config.toml
init_std_qkv = 0.051
init_std_o = 0.00966
beta2 = 0.95
lr_head = 0.0102
schedule = "wsd"
train_tokens = 108600000
Each number is 128 + 24 x the weight over the matrix's rms, rounded and kept within 0 to 255. Layers, rows and columns count from 0. Numbers have three digits each.

# down: layer 6 MLP down (transposed), 384x96, rms 0.261, rows 193-372, columns 32-63
# up: layer 6 MLP up, 384x96, rms 0.263, rows 194-373, columns 32-63
down193:108124109118104121125151129146128125148117111187170134099148132140139137113162109149151140148150
up194:130115107130115147134138154115105112095130089111134094079136189145104139125123157123120112089169
down194:094131123107123115135145122142130147143128125144128111145172143131126145132114098136132123117092
up195:151107094111181091113114118102136100086121136186095077149121138150150102145093147122111140120140
down195:125179114145124117123126153108125121113145163098094144135175172119170154129148079128106124162146
up196:106116143160143129117083098129140172112105106123151153132128142082123124150117121115082122125130
down196:107159151153129122105146103067133100109118094099143113134089109138160130125128123151129153135115
up197:150137093140114187138086105106147103144136138115106108151141127167119135100145130084113099154077
down197:107126119137145088102116090107081129071101120094119122072099143115120126110141110121098148126138
up198:126172136134121124075146107132147099120139126127146125117113067097097100129113173134150127105115
down198:121120121078130100144140146186102133125103117083131135156162142130119117114149128160112111138138
up199:129133134122156126136110092126126130139121127118145138151163132117119123119126156140102134126143
down199:127125128116154137152131128137151121152117162118124127125101151151139146123141117122153139120117
up200:173139116109191104132104158111123112105125094117142119121114112099138113159129163095136123166166
down200:098109126138084144087123116119140080144139153149117110156163156142135143092116135140170093111108
up201:129097100134100117124132119125116111179090128113161115136126116146111134087138123095141127144123
down201:131160155150141118140154122140154128123118141166117129125113126137180127153108135149142135122136
up202:112139083163127102142126109178104125122103129110115131113138145128149133091150121157084132133112
down202:125158159117110135143114114069124123153161131108132115134147106141132171145170099094151144143142
up203:170148162140128133126112096106129104116126130155131066147119096117157115105113131179129124145111
down203:096094114138108129090161165145079143118134130147098160125105138141102084107148111129130146141137
up204:148221136132132103128137167135147148148104072113137111109123152125102108110176109151102121162109
down204:100096105103136162108159119162065144134118167118081142120174158136162141137153141118093143100117
up205:162190138110126166121116133147140127127170134124134132126104142135135128168138106112103139136123
down205:088125131106094100145103133099216110106093162115091108118140100148101102109104158126142133140134
up206:137112134091143187119147168171121081149153109088135115100134124140087112146108114112167118107166
down206:112111141130116140130123151111120173066154124109060103090133080130129174143107114189147109152115
up207:118130126109113208122122178106108113133155165112123185170139145101124127141091178099055155110130
down207:121063115093131130142066108114102138131106138108110094122117142123109120124128102170154116162156
up208:139150135150098109151135129154152128098129101123106135133157155116129114115101112094158136114111
down208:160147093110128154125129170127106150131167159100152143153118107119135122133175121111130120145153
up209:176140140134130104086166178159112186125094145124127150119087150136116121094133090147091153183141
down209:119128140168146129118114174113108123111158110157179163134129119132145161108128178142153155137141
up210:166144141098115080103112145098132154147109101131202098152130131139109172089126120144141102139128
down210:139097152125145117127154153107160138154132102149114142105111168173083114131146118112118131105137
up211:108108113078114094106087131127198111111070107140120102124121132136087128134163083139116168162094
down211:134142120141145122153151145127085151104127142110154151163130119120145104127101156113115114155131
up212:121131139132120120142127163088144105156142110094116084066083121160140147127142130095111126125123
down212:119162161127100121153142087097192141113167150140131128132147138149139123124151139154120096083112
up213:117131123173127176074191120091105101133087123156133101098147162103111148181150120134163143086125
down213:151130119099137151156106176135160101122184125167148115039119095101156122089140127153135137108134
up214:128135130124077081145120113131137125107159119116091109131154120143117146121130163134146123169154
down214:155137117158153114130118179143138138101087140151099102127087135143116160123156112118131133225071
up215:116120067112134128112111150159130080122129128108142149127155128123125158115114143101117141169128
down215:122127156123142150142125123121087142118135135139152101113111111116080127134130162112120139114114
up216:127102116140125111150145145105132101136099074163124100077103106163142169156134129136128153126138
down216:126115136141103150121100128165146086166132131144130131158139108078094100099121132140150134130125
up217:147142136095092163104130107142163150121155131072145101123141171127124129148128111083157144140084
down217:098076150124139115120112130135105118110100096132146142169129116130145145085149152137137106132153
up218:155140134119117142133111126139113149131131121128146145132138128119134106105113145117128107123123
down218:115126122102127123137125125143136132139124133137122135121132137125113127150131111144131129110137
up219:113144113113135105135128100146102139150137121148131156141121125154149114131094150084106133144113
down219:112165155137130133131137177113106105110137135110121097136146132116145130141163122165149137117135
up220:141127144107138125178149110115122145161130117115096114127134088150127103127130141131133110164075
down220:107131135152172135188105136113110141100101134101137163131114113141165181106095167154081130084098
up221:142141133122091136114119120169105168148080164146138141113157070152124130172052155089132132118150
down221:121130111144102111140151110119164125130153083132136100135111161107131118095179160139111115153114
up222:144142115093099139076162142136142124175150138132137162093124177188163103127119114113154123118127
down222:149113110152106086124144197131106086113136117145090138092173079103087144145113146109110143146140
up223:124147142146142158140144112160114129137143123140145123123107114145101124131114103139129127099148
down223:140092090111121163201122133133111171120124136120140157110105113169100151124109120183155128139105
up224:145110149144142110121123151110139125120144151137135097138126138103145117128138166116112117129138
down224:120099118131120155118140160157169144107110135130117148103133115120124135107128103121148125155117
up225:145112150144136132141131135111147135139110099129180141107137129102117117121125142135104082111153
down225:138133130120103106076096133144133137171144105134111138124123066128105118116151086126142134145103
up226:119110152145108147090109104207131136099163121070132107096169097118105116145105141105102095130150
down226:128134125114128128116142156137083120112168121124123103172089110121085131110116123132142139113133
up227:143113135096108166126185125168088158085149112138113139115129131104090098126138151128087179129147
down227:158143107136103085161136119116109084133157134079118124129096159134144158127142157148123104123120
up228:049110130129124143153133127149130172090165103143132143110134087113133150105150114142131146136123
down228:087111131141103153094110102107092114107101159139135117113166152146094122153115110088069106109128
up229:135122135133142136145131120134108133131119143142162145120138119122162105110128159110138154134126
down229:125120142116122137121151133122132122135131123118148136118117126127105141125140147137132153125115
up230:159090093138134128131123173153090112109097128161130149128174119142088097120108130117140160148096
down230:107131136111145136148177136133088065124164124114139123142141114130179150147117149151171120164112
up231:122137119123114120127124146160150160121090083125137139151137125130135155132109120108107104129121
down231:111131137126115139145090126149105118164152141121146082101113132129104111154113100137128123166112
up232:120103155146101119127124069160162125136104127146140137124098113116083122105150150156154130120129
down232:163174092099139115168116138150098166091117147116147130089144131123116136156138102120133138114142
up233:176127052111119142088144145161105079076153071133085149143138156138093116196121111153160130140163
down233:135099116128109156115154175153109104155183126090206179173133145131142130135098207119127154133122
up234:098156093145130180103146119136121087130116105129182134104136135101139159146096109101125115100121
down234:128180165177139119146127119072135191136098122104139114104091121120120121099129098109168109123129
up235:153184102143136118139134136126152096104135085074114123131099111105130130131155122133146101136130
down235:083096137140115113073108103108123123126197139140101120091095128135147144127134097154186114098102
up236:049095105134106161143162152095141120123120056107132139144121145116147120163133117032128152127072
down236:132094154148122099083168061164118160136110121131197115115134074101122152133124129089157138103115
up237:183102092153067120113137128174113118124144117111149129119133150154109126176100123127101108120096
down237:122125130078121116168092146127127145117114146135129137180139138097134117124125163116116178172156
up238:158149112079116137113146142131173107147151084122147071165087118150149136189148176174096130128111
down238:132100183090133101111128067138123127121117133120180055160072163130119134131142133165115081087144
up239:145101093148114084118100148136073147104137086115147136124136160131107120088124182141111203167101
down239:138104148115156157173128096103142129140111122159145136095127141124131156179135103109101082124120
up240:159145127121149141151177124145129137109108110132091152120134121141164065094095129117103140138110
down240:104088141103087127113160141104149115109139109134160169121092133172075149123134148122121141102128
up241:150150151115136091143129103120142147130091124106146135117139109139136135079124127141119163145169
down241:112123111109117137088120132128153108159133101134099108180076136112150122134162106116130126128102
up242:150168080129155118149123146130149151129154122124122128126122118142096075116136116143109126125104
down242:072073121111095146125133126124128115126128143082135133159125147150141156116112100116158112137135
up243:115186148156098114094163142118162122131117154118130119141140153116090142138130114098117115121148
down243:165111115152177133139074127127123146160154104096096141090097130125130121105075173131117114122111
up244:151111099135148127152105140141171088169121116177128211144122135110129155124118120138085098122133
down244:142156145124132118143102114125117158069127131072143128127146128145156111125150150151099116131127
up245:097144108137118139151125118140155101139091115123137162104144145105092112141109136105149131106131
down245:134125109147132132134144139146111072176114108132113121119119163151145076092133145137148118145150
up246:147139140122102118144145106140147104108127109155178134090152082117121097161051139170156128115135
down246:103115093109144135112109148107093095120135151110118140157121125138115131117141130152100118137160
up247:059117074124081159118117112124145085144126127127110113100122140145145137147132112113132119121103
down247:135131136114151050177148108088136166082123110152151117141136150129107120178117152107095142127150
up248:126102117101105119146113144133123149115116128094154129105164107150131133096145096131121217143128
down248:150093136141150121079104125111092133160130103152111121135144122111101126116129132126135112112141
up249:057132114124111119151121079157116130131158150135086175104181124110129132114156156102119127105119
down249:165111115133146123139088115127130119116141119173145122127092140141140150120115057148139123120103
up250:124132158104118149157106175114131103109107129124146160161123155165166132097133136125102162121105
down250:104165119117132068079133125118138143093084154146113120086127129160124105137113170133175116132137
up251:090127150149142127103104163116138117083143058109074132088133166160121114108118112156154153100094
down251:131120170100122111094142116087137129115123152128119125145118154086108138163119125111111128129124
up252:154109146134110126112161133108118072135088127136138128120113122146155167129095110118147126114145
down252:141135168137139105132100148181159150164186124158138111093174136127114121118144128172131118140147
up253:132180102135127120135095102148154142125088188154142147136171138128171121125155087128130127162115
down253:106144152102200177137139101134076145140122114087155129153064115117110132140102134092121099109106
up254:144120154152103127140147115159116107143102108226155085129149109152097152082151161104122131116136
down254:128110064063143149146101137119143136145138122095081170134138090102147110184114129134124151117111
up255:158167123158146132107128115150125122085161154126118153125155132152122125130090115113174111104112
down255:125118172151146176133115135134171169120144126137110125145134111102114126130160140137083092127151
up256:147099087133134119115118130100180129126133080123105150119146160132111205146138091111123118153137
down256:142154157118121135112122141138094147110130117136132138123107115131128129118100125109140119060092
up257:106154127124100101112088114098127088128128112138126152152097166134138126156161089138089106164111
down257:093102114140122145107120133141117125098161127134102078099120101114147119089126112153136091111143
up258:167133133118140156172101093125089117092140139121138150145182117110140098112121155095133101120131
down258:113153128129115105135153111102106112160123153127104118129101114138105138130144121140144145172128
up259:144128119111127125139150134145118124151125141089157147175135126131154095118119139096173092166104
down259:148122142147133161139110115109184107129106153171097118116159149073145133119106127141109135056119
up260:128135130153094134106117155114161049101067094166112154093154126105156138120119148136136129129144
down260:146097111079160166138111122106100114110167183161172140151123107121094103162106187110094091165133
up261:105101100132132151148124111125146177115141141105121137128126174149126137128100117117143148153105
down261:116142133111133129140167116097088132111165133156138120128125126133161148121159164124127149115125
up262:111131149146082132129141118144180120131132165145157119125137121100131139158111154139131149107111
down262:088108107146144122124115110089085084108109101121123098087118149149155149067136131130123128129143
up263:110119139105121123133128138152123101079135120115140130156167156141161107169097174120145086099159
down263:148094118132167197102178146143135152133146122134149152145166113118068164129115112151111124165139
up264:101124140111121134078135158156096099091102104137150154130075167107096127156144122131118137124119
down264:120144083133157141117123094118123125142125126134110122110115078094113109137113139156129138095089
up265:120117106076129157091133109119143126115107134131164129093099158126102110142128138133142158136175
down265:091097138106110106119176198153130138131076137130135108119107133134153107112153120122143148162084
up266:111123129141112126143133145124169125103116136153131137153139136113115112137119114141111075106125
down266:149119102150140118107159145113098122122160128128128092125126135135144110098123132132134148150120
up267:143121083134155140128126114111157123117109146132131110120129157102123092147111123162181116112140
down267:131166151105124173122097146123100105128131111142114113127133100162088109138143110084156096077130
up268:166126134132126103172116111114096116104112118095137133128122132130179112126127139130096158129107
down268:111127130108097133109147107117149145127167131118133116117135116131110178156131122101123155139134
up269:102086133119108114118112136169108119116098125134194114142104059140109093139120184136149126139135
down269:117148131114142135123177161122109119127153143111134158125082106121126114108109113145158119150130
up270:132130125101113115144134141145135105106140144134146146105142122137116101143149137120158153149080
down270:094112136189134134115102123093126110139127156131108093133145137070140152112099102136089105134136
up271:085129119152126187144120157141115130152136107110102174124167125121148130077027095105091142158115
down271:156123116131139112132088171101075134089132144140114097141097107111125133188174140164125133113152
up272:125127112159111122102144171114145140117135123168117127093104113146133137131119141091180123101108
down272:117139155102143126134090125133130142117124158124145152117142102158156131097156098118180141154137
up273:116102146090092062165159115133167178134121130066148092135171127144121117146082117123108103148153
down273:103117107097125169146163121078123132118114109134112155116142114131148104148109178138135153123095
up274:126151119155137112114097130114136132124157135133146136120128136115125115110143136129138132131113
down274:127127138132134117128117118131126110135121129124099119117134134121112122126103111127110142112125
up275:122156093129136128130123151150116160137100094094131129158128133147146125089123126087138109154122
down275:149110152150118110112124112076132140115108133099098103116151115025093093164135090147160096121106
up276:134151098114135143118116123136129138121137107132124124139115128116118096141133105099121146134153
down276:106146152124140151137126115139129099141112161130146124108116132128107128127125126124084157110101
up277:093184112121111143184131076102115090089136175130126110090151126095143124130126133148149113157132
down277:119114143160149109100115132145124106174132118109101150120129121169114128107136152119112129140099
up278:145141154119151175141094106110138136087117114138107124126122154136155148120141097129087108124182
down278:141113104143172149113195116133115177142149152143117121155156135150128133115114135109153111187139
up279:135117120127117165147110113128145053141097108082088101109151127150154137176124109086167122137097
down279:121098122084126174053151107134120183143109129159180167106116136085099135156148105136131152162096
up280:101122136138138130121118158144143135159114191139105119130132131162147123117151156109155141139154
down280:127111104139109125117144117145105101138124136133161118161133138099083154141112093128118133147137
up281:152128172143164113085088134141072130126163109116114140097128169144118135139114118127117167116141
down281:125125105134137115113165133091156110149111142145124179121126155092112151172118143123115167081159
up282:159141138109177114113140140105118152114142141112154096060137145127118114097187149142142162107134
down282:131102120180103131145135124164114118116113091150132133151144114115139130148120074147117101135160
up283:128112159114149173106160164109121114114074093122186138153140111156055140152102127134115167153113
down283:080119138142120161109096107117183159188171150196106118124121151136146075166101119123163127139106
up284:185131131110113106119140149171149124163152132129131150101146090080141119119156162132153123169133
down284:147137105120131104142179133124155148091122181121112101155160116146131152151096100126159095058094
up285:145113116130133155085132118112131174102167116148155193145154117107126099098139165134153136134159
down285:149124066170144124119143149153071135152153132088146118126100126123144160113094144106109129101161
up286:149169121079105135122123134150137121117096129124140110191114080129098140129124166112119114107112
down286:140109147171145145092145105100107104138176145141115141070183146150152109120169097109111083127149
up287:143145171144136103119132126136107094127128129096141118136136141143108105113087144169126066111120
down287:153109136138133092104119152139142141126122133130112150125087167166144185135141065124181115128158
up288:138150119091116113119157141141142101161112129173106143139179099169088109124099151151142170124127
down288:113142139135158148126148087133078120137151164160176136162132107127105096111158107135161097177096
up289:152147135139135099116083129136130098118116140180128097108105176155085171060108104143115150116140
down289:188117116124101144140182140085133033128130096127143101155166133115164186104136130116102136102164
up290:109103099137084198113115111098089146123117151140113096123132205148133096157105137089093138124137
down290:188104105120150106148120134132140158104137127131171095123145156124123109140130131141104155126131
up291:173138138126101132094103096126137111117107147118137136132110131137109110124142148097117097068154
down291:114104111127153143139169156102084144151161115152126119118112120132169150119136123141163152136128
up292:130139136121118147119111137133128126124134136131147120134126123130127120108130125119112124135114
down292:142133117139127153137111133137130124133127147134126138161131132112119132132114141151137125131124
up293:129131128162130137099103111113155122114126152125118091114108103136097144127112158130146100082151
down293:126128134116066153168164124170142105118100184154141161123136091129129144099114159163112112144124
up294:094124100136117112124142081136134122122110149102102177058160132088174105105120140132132133162096
down294:147193144133129090132140107135181205091105122111150134150091092136128096054140095099127138140124
up295:095104099186178173128159103101123101120127133136097148138155170132143151109110172169137118115067
down295:159188137150125100084083116118193152120106109095097111147131140166147127116122080095132131124118
up296:186086123140137158125091102155082121099118141145133205102115112119093147127105138110165120117151
down296:106174101146146095144179150122145137120126123128160099134112109146153105145151158147104141124153
up297:123131153120172113096132096094133159112145152130131120095113101095139139149139127122067089154130
down297:150076110140093128158147147090094100130162135135143150116143102140178115160141128101147178110129
up298:145120085103122118118098158142148134117121119104160132120116061123125112144148140107086161183108
down298:123145117121142118166099154089099087161105110133077104091121142125084110121130138156120102124141
up299:127099129150155138143143136137182126128107153070099116095147081079117151151125114125152107154115
down299:112158118160119123139098157118055099113153119139126091114155128159143117121141137157097167161159
up300:147133107134137129125129091121147121121124141092148131135158124136133141111108137093122156157104
down300:101129126112125154113130141141080117127160131129092138142106116138087125110131155125116114136111
up301:164137134071134114142122110158158156190128125154131129140171143118091158160160113144094132167144
down301:120101106178116138129147141115120099146115126163174108144133110095139110132085134117188115116125
up302:105144135111142121091122134133096159132167129128165162162162153115166131134103123075147063097157
down302:150124151140166112146137158134137116127101132134147123152123127097153133159159127156137155171114
up303:082113130121100094191105087141091092136131093143192132133107093142123116128134108111100100095149
down303:102108121142142130093141157131110114129169124114147138161093134142139142114126152156162103134120
up304:108109142163130115138127101130134174108120140154172154056132104171152079127118106103100131091178
down304:169120134181132106109049170187118141103080127142117129104118195140174159164126050081086148109099
up305:155124086110191136164123072133113164085091144104136104086158112124148141162142094143147188140077
down305:080136140195131097142094134130106089132115150094118160123142131114132100162050130184100086194173
up306:156112143117100102137138148170086168136107145131134131131135116100115148126133113112120117109149
down306:149100106115112131128156170165113130148116122121104142119125141117116136126184111134151140141149
up307:121088067171144130108159123117106118137067123127170151133090151133134145164125100165108114143131
down307:138136150146123143170127170117135129111140141124157134151152166165154114100117138093075131156105
up308:125082139117115109120139140121143137147098103097122128111177134134124138162102138151109206135134
down308:124149111144130093118137139131129132144167143124104164103094111097140143122156128137154096133114
up309:093117153140124094113105130127150163142096120147174165109162109139138095082139138128105092141092
down309:148158136128132127111199137147111076139119127115094117128109137159111148138100153139138156159180
up310:104122135161148166127114130112147128128147118148091119135134141124117127106109119115129115129090
down310:132116107125130070130131133134138093127142089107155073106133121146135140151137162132165181147160
up311:159114156106127107126108134107128096132094131101199115140107129130103096138138112118127130106144
down311:149178140111140100126093109117155124149142167142123198103105158111147120150133136121106129137109
up312:131112139104128142142132141141150099113157112153071098149149104144122074099136167120153135136116
down312:140169122122114155127094110132095141143168124166147116094119143141131124144087120109115145152101
up313:147134125123155147096167129156128143148170120144119116155134128125146098129089134094085142161103
down313:038135161122092146128122110104113149127122114116074154137174155135119173098133127141108146146131
up314:137132125111132103142140138116146151120127173134136119131101116117161115123138135152109155133140
down314:125107139150109126126143126137118114127109113135144129150137147132103128132121112127148125154136
up315:147116124144125114116114146125116142091118152127131112123166118036130126082115150099119096145134
down315:112139147149122133132124142116109132132103117164157154133102147146107109134122122132109092103098
up316:132129145161142091111135161158122131092084085131123092131124115177096165106117124179117084110123
down316:076163138154104106172183099140112133128131082137155133133120106157133107111095113148127116146109
up317:057102113141143099125131106182186124055127139093108111111179080154132121140124152119101109121124
down317:204146160159112160113096122107083077144152138175150147082132144138106119125156140100121128162119
up318:105087151151144170133129133152195141111104057105137106113162151147091131128138158101144064107149
down318:146097108102094090064119116115112103147112150179153120138132098080117150137133114135172143101141
up319:141145116079127147121164122146119092123156125134110113119102122140130109129172144132149137096096
down319:162189129127135112121107141123143124116131125119108086101112127117087116139156136139136143139113
up320:164195150064108146127126170119154136136099114109092128130148097111121114105152110100157127156163
down320:110103127112036136131130132095145112129140129111160123101157127117135137125140184116118145086110
up321:138131112118139099130113138117136117124140092119126131085136125122101135132105125137162149139140
down321:143124131127148113152162147144132114124125139121127134112099129129130147104126108155107137129112
up322:140130133123114133113121120133126124127139141139146134120129117124124127131114125123114131134134
down322:131128130122138125137127133142119112139122142132133116134151125129132141135131136159125139126115
up323:084114116120090130109103110134130104126066115139120147088110137121129123150155087141122150167135
down323:126121105130111108103143150140097112101185120137133114153155116108100084135162149127137117139130
up324:180128121124125135076127156127154120070121098121147112181130148121130136166121118116138162113105
down324:104140137110119114153157181149096113089145091130128134139123122114138168132188136119117122103134
up325:133113077155158119099146127084132128150124112127161162115119101116157129121162108127119144098165
down325:127094145117135114081122089186123193118126115138184128101110110093144064169176126095109108101093
up326:136156155135136124121140121143116168093118122138060094130175131133119168133123099174103119110109
down326:112149102145125108104153165131117133159099130130100150140115107158150112118157135099126143140145
up327:124104138102134180117155124107173113151156093115094146118142099151126125127092133140109095112104
down327:122172136147131146172117112143092126139153156150196114106114144138143126147157142111125145126165
up328:109160151187108149134156078179099133125137051144098174124183129124112132163137132070178080112193
down328:163087137154123127187148137121145142139086147031112160113183108114181160140149112127126156139131
up329:139161090167120140100116152141150099149154170092123134096143095151126089157181114116115126104163
down329:126129177147132126113168135133096102118135133114168081119119124163159162146144130148156141156152
up330:169116105111156127121122129132128077159144115070111140110147131134130089142155140116093087107173
down330:073107140230092131111110129134118147146131155137140129114135121137133120106114117088117103105147
up331:153134138118158150085126102090081098125114094134114140112137149174109152161132124164108199117098
down331:095133154160077132111123141139133154138110089121106150113112137128083121066170109116128091157134
up332:138148145122102138137118119132131143147146118133087131123104155163093192149158132149085137090141
down332:149121141137122143134187165129134110132189132142115127129149132132169138153132127144152153156123
up333:098140144112144141120146136148144115103133150129170110126110088161130113120123152112177064151152
down333:134130104144155111117129126110102133125146121091099148179097135109116170142135119131103163140111
up334:146159156120132131176133114162110161105119127114142160125099102159116132098139123111122158159162
down334:115138144146137107094091139135144129154129136111072100112116146114146119135105087139147094142129
up335:114132091133103139127169177115171146134153110104137163160220128117122118140083094106097145128097
down335:137155138105091103119135113167120136105118149132123115102074106051108162075168135128145108180132
up336:123113145101114143142093118118122106172122106135140116134105150097153112116093136112108120138104
down336:123148113109140118110139107177122146135126129112124125189083125111092137118133105145099145168173
up337:133112139093089131135201153098133108079103075149137175119116170148106183077116096051147147188114
down337:091147119188091104153181174135090103089135105152171183116082125159142106037145138125087101152145
up338:115115114123132153118140159123134111119134098131107123138115148128152135113117116127120119134138
down338:110110110135140168101113135119142110146128130107138114103118145115145116140104136156123161105120
up339:133107103115169123150126109081125125166102110122115118188108127145117125127139091100137139109051
down339:169087152095096153096122124168162138137161101119155147116122109106098097117185147099127123089131
up340:136178109122102141100152132101120140100113113099116157121152121113129153173147132078158098126144
down340:125106123135169141128080112144147097123125173145130094164069114137128141107099124137121131135122
up341:175104176151183116097121113182086143096110120149121148104139164141089145186123148091087152102149
down341:116113095129096111156055110102127124090102144117136110164139113068131139123075090177178112118156
up342:113159152096148174123116123117138174124155130096139128095128153139140102178210118118114128127124
down342:144116116193167079163133101139127090144093088174156162122039116161149160086115120118155095106161
up343:106097127165118195153139138119123086177129055127128148160125111109112137176116152119144133128120
down343:066112131145141154134175104092154146181130108143163147117113152147117157131150152128112142144130
up344:134140079092148125134138111132128155155126128073150134125117081133078116151172112120156108116138
down344:097138145123118139132103137139126132123147126138127084116150133128154119143122148097121125139120
up345:152146085100146127142146126125175123139071118124088131156120146106119151149111124108188121136150
down345:132126124122126123089146151139127093147178128172182154152135121151135108139167108162116126143134
up346:146135088100160137117152114102113125103125136135108125130100155146138121087146100139121163165106
down346:109134110128122143139116123129153130099107129137125112127113151162104198164105111129123147146116
up347:135129096060134089150169124143112124146152130155143134139139162101094085146101160114098123106153
down347:090127131160141134088095169119114131112154121084113102141149149142169171107119102145125126133112
up348:126122126100121089136127148115121142141114133114149173111125115113113147102103106149097104132168
down348:111147102137157163059137117109063115068196105136147143116141146119131096132140120153131113113098
up349:168128148115143102111137130133082138094098123141124150121144138139111090146117125123118162146132
down349:173141127176118055154136115136154108124096140160120092120151128175147131141129111177163123134114
up350:121136142087121077160113149140145124124089107120125121158144124104101083133149110147116111149110
down350:132139115130111137145161107089148117125154124150149133116152118059155123125153140152147130152137
up351:112124153147146146106140129133126103186118097145119151172169170141124152144076130122130095140124
down351:166168148159117133122179144127122106095161140128162181124100121117100132139170135104186136106123
up352:171202135153115130134138095090126142103139116133130142123167132095104088146109163132104109119083
down352:138078108074148147082091158175123129117139106162106136154112105124101159152142098127140115136165
up353:120170168171116122150153109148123117114143155147165117126133137147113107124117161134120133122184
down353:098135141122114106122125104104120147148131146150094087119094142118148143099108130121122155135118
up354:156140095097123142116108143145091087144129080160124127158110157177133146142153152153137135107192
down354:132103150096143129154139107141142121139160114174128114146120095101130142082148122119115132110091
up355:090137128122144099109133136145136121100107121136118125121122107145106126123126140094125103119138
down355:114124136154148106156125153148096128123114160116108133114115115134150128111104128155139172129105
up356:142144118117134112156117153161122146127140160169120131132121110132136138114081112125129090161141
down356:120112163124131103115114118130144120124140120069134128110141117124067122136142106132130122130146
up357:123127146147111148160124095116189167166147113108133099157126168087117188091093137155094092115121
down357:188197141197145123125144082115121097128143077106113088135119134167125128122131143127123105101125
up358:149088116126110146127121111121122099102142119121116120112116113135146096176131160118180141132121
down358:130127134134178141100129117161175126122145133103104155133125085113106092098146087127152110154113
up359:117148104115148127123146105149132127122111121137132142142136156144125134099165139123123092128127
down359:108129141134120125135098146125165113126130159132105139133122088120135142124102140143115155119131
up360:133089113079113145159133110146129106124114140165137106110162091134120121101086126135168126124102
down360:142140101095127123127125141137110143165108157166143119104131154112163125177179143108108150139157
up361:191176105058166122120162113118114112092106126112171142124111115127145144115088117105132202100117
down361:135124141144164109149152136163127125114096111143121127094117102161132096133102141138125155160105
up362:134133096139107124144101103131137110124146166109094130114117136129133112122138140152132103127092
down362:166107139143136101122142097089129150114128121167116134123119105119153124122089124113121156113121
up363:183072154161111127155091069125098071123140160141117073135130136140163145068134153112127136114115
down363:163160159159163148154103145124147136084141122151153113161108103118086132156107123158149109118150
up364:148145116123132130157140118148114111097101117120126132117127115131105143127152135128112127150138
down364:112116142122119136113123129143139127137122161137117122123124137128147135141136118126129136112122
up365:147162122134153147102134134111136128128153168109100160159149123127117097149102116124102116163137
down365:132095117139149099131186108135087113123098103120123140159191129128132164129116153140151107123129
up366:155101161114162156125104102124138143128081122084176115149106136183133154083146144122158110117129
down366:056093128131108135102110134110105152154137134145120128161176137071151123186097136130115153145121
up367:122106131107114142183102139153168168153117137134102141136117082118110054139144133097109105152138
down367:096156167107145067120092078126137148137145103119128148218203165113098165166125090138176120119137
up368:169119112083169112150143127116151108114111087137106141134141126141127147119152143134128186123112
down368:123088146133096130125129149153112127122087122093132088104131166186100104115119106117140117156137
up369:168124154157127121118133140166125097196167124103168171124139104098091139191108132139086123118125
down369:090143133135176123150159125096091122137090133153111142127137129105168107153170124115118123150143
up370:171147149173082110121149100143121054140134148122126112174174148121131136089129124129153161148116
down370:140185114150169094171111168141152108118132142163134139134078153137099150135132163148159138149110
up371:149196122135172121096151111081105092141125137124106128078139146136094081158138165120158093149126
down371:121120168135122145141085155134116191176140127122155144151090139066132137138139172118102105105180
up372:123124127164136144120104119086128123120129139128138147119136136144142115122113136096137138146141
down372:098142126099131143149129143139117110149106119149125115150104110118148135127125151166101140141146
up373:143105156079116153111098120083188096114103146165139138117129104126124160102128131132161147173133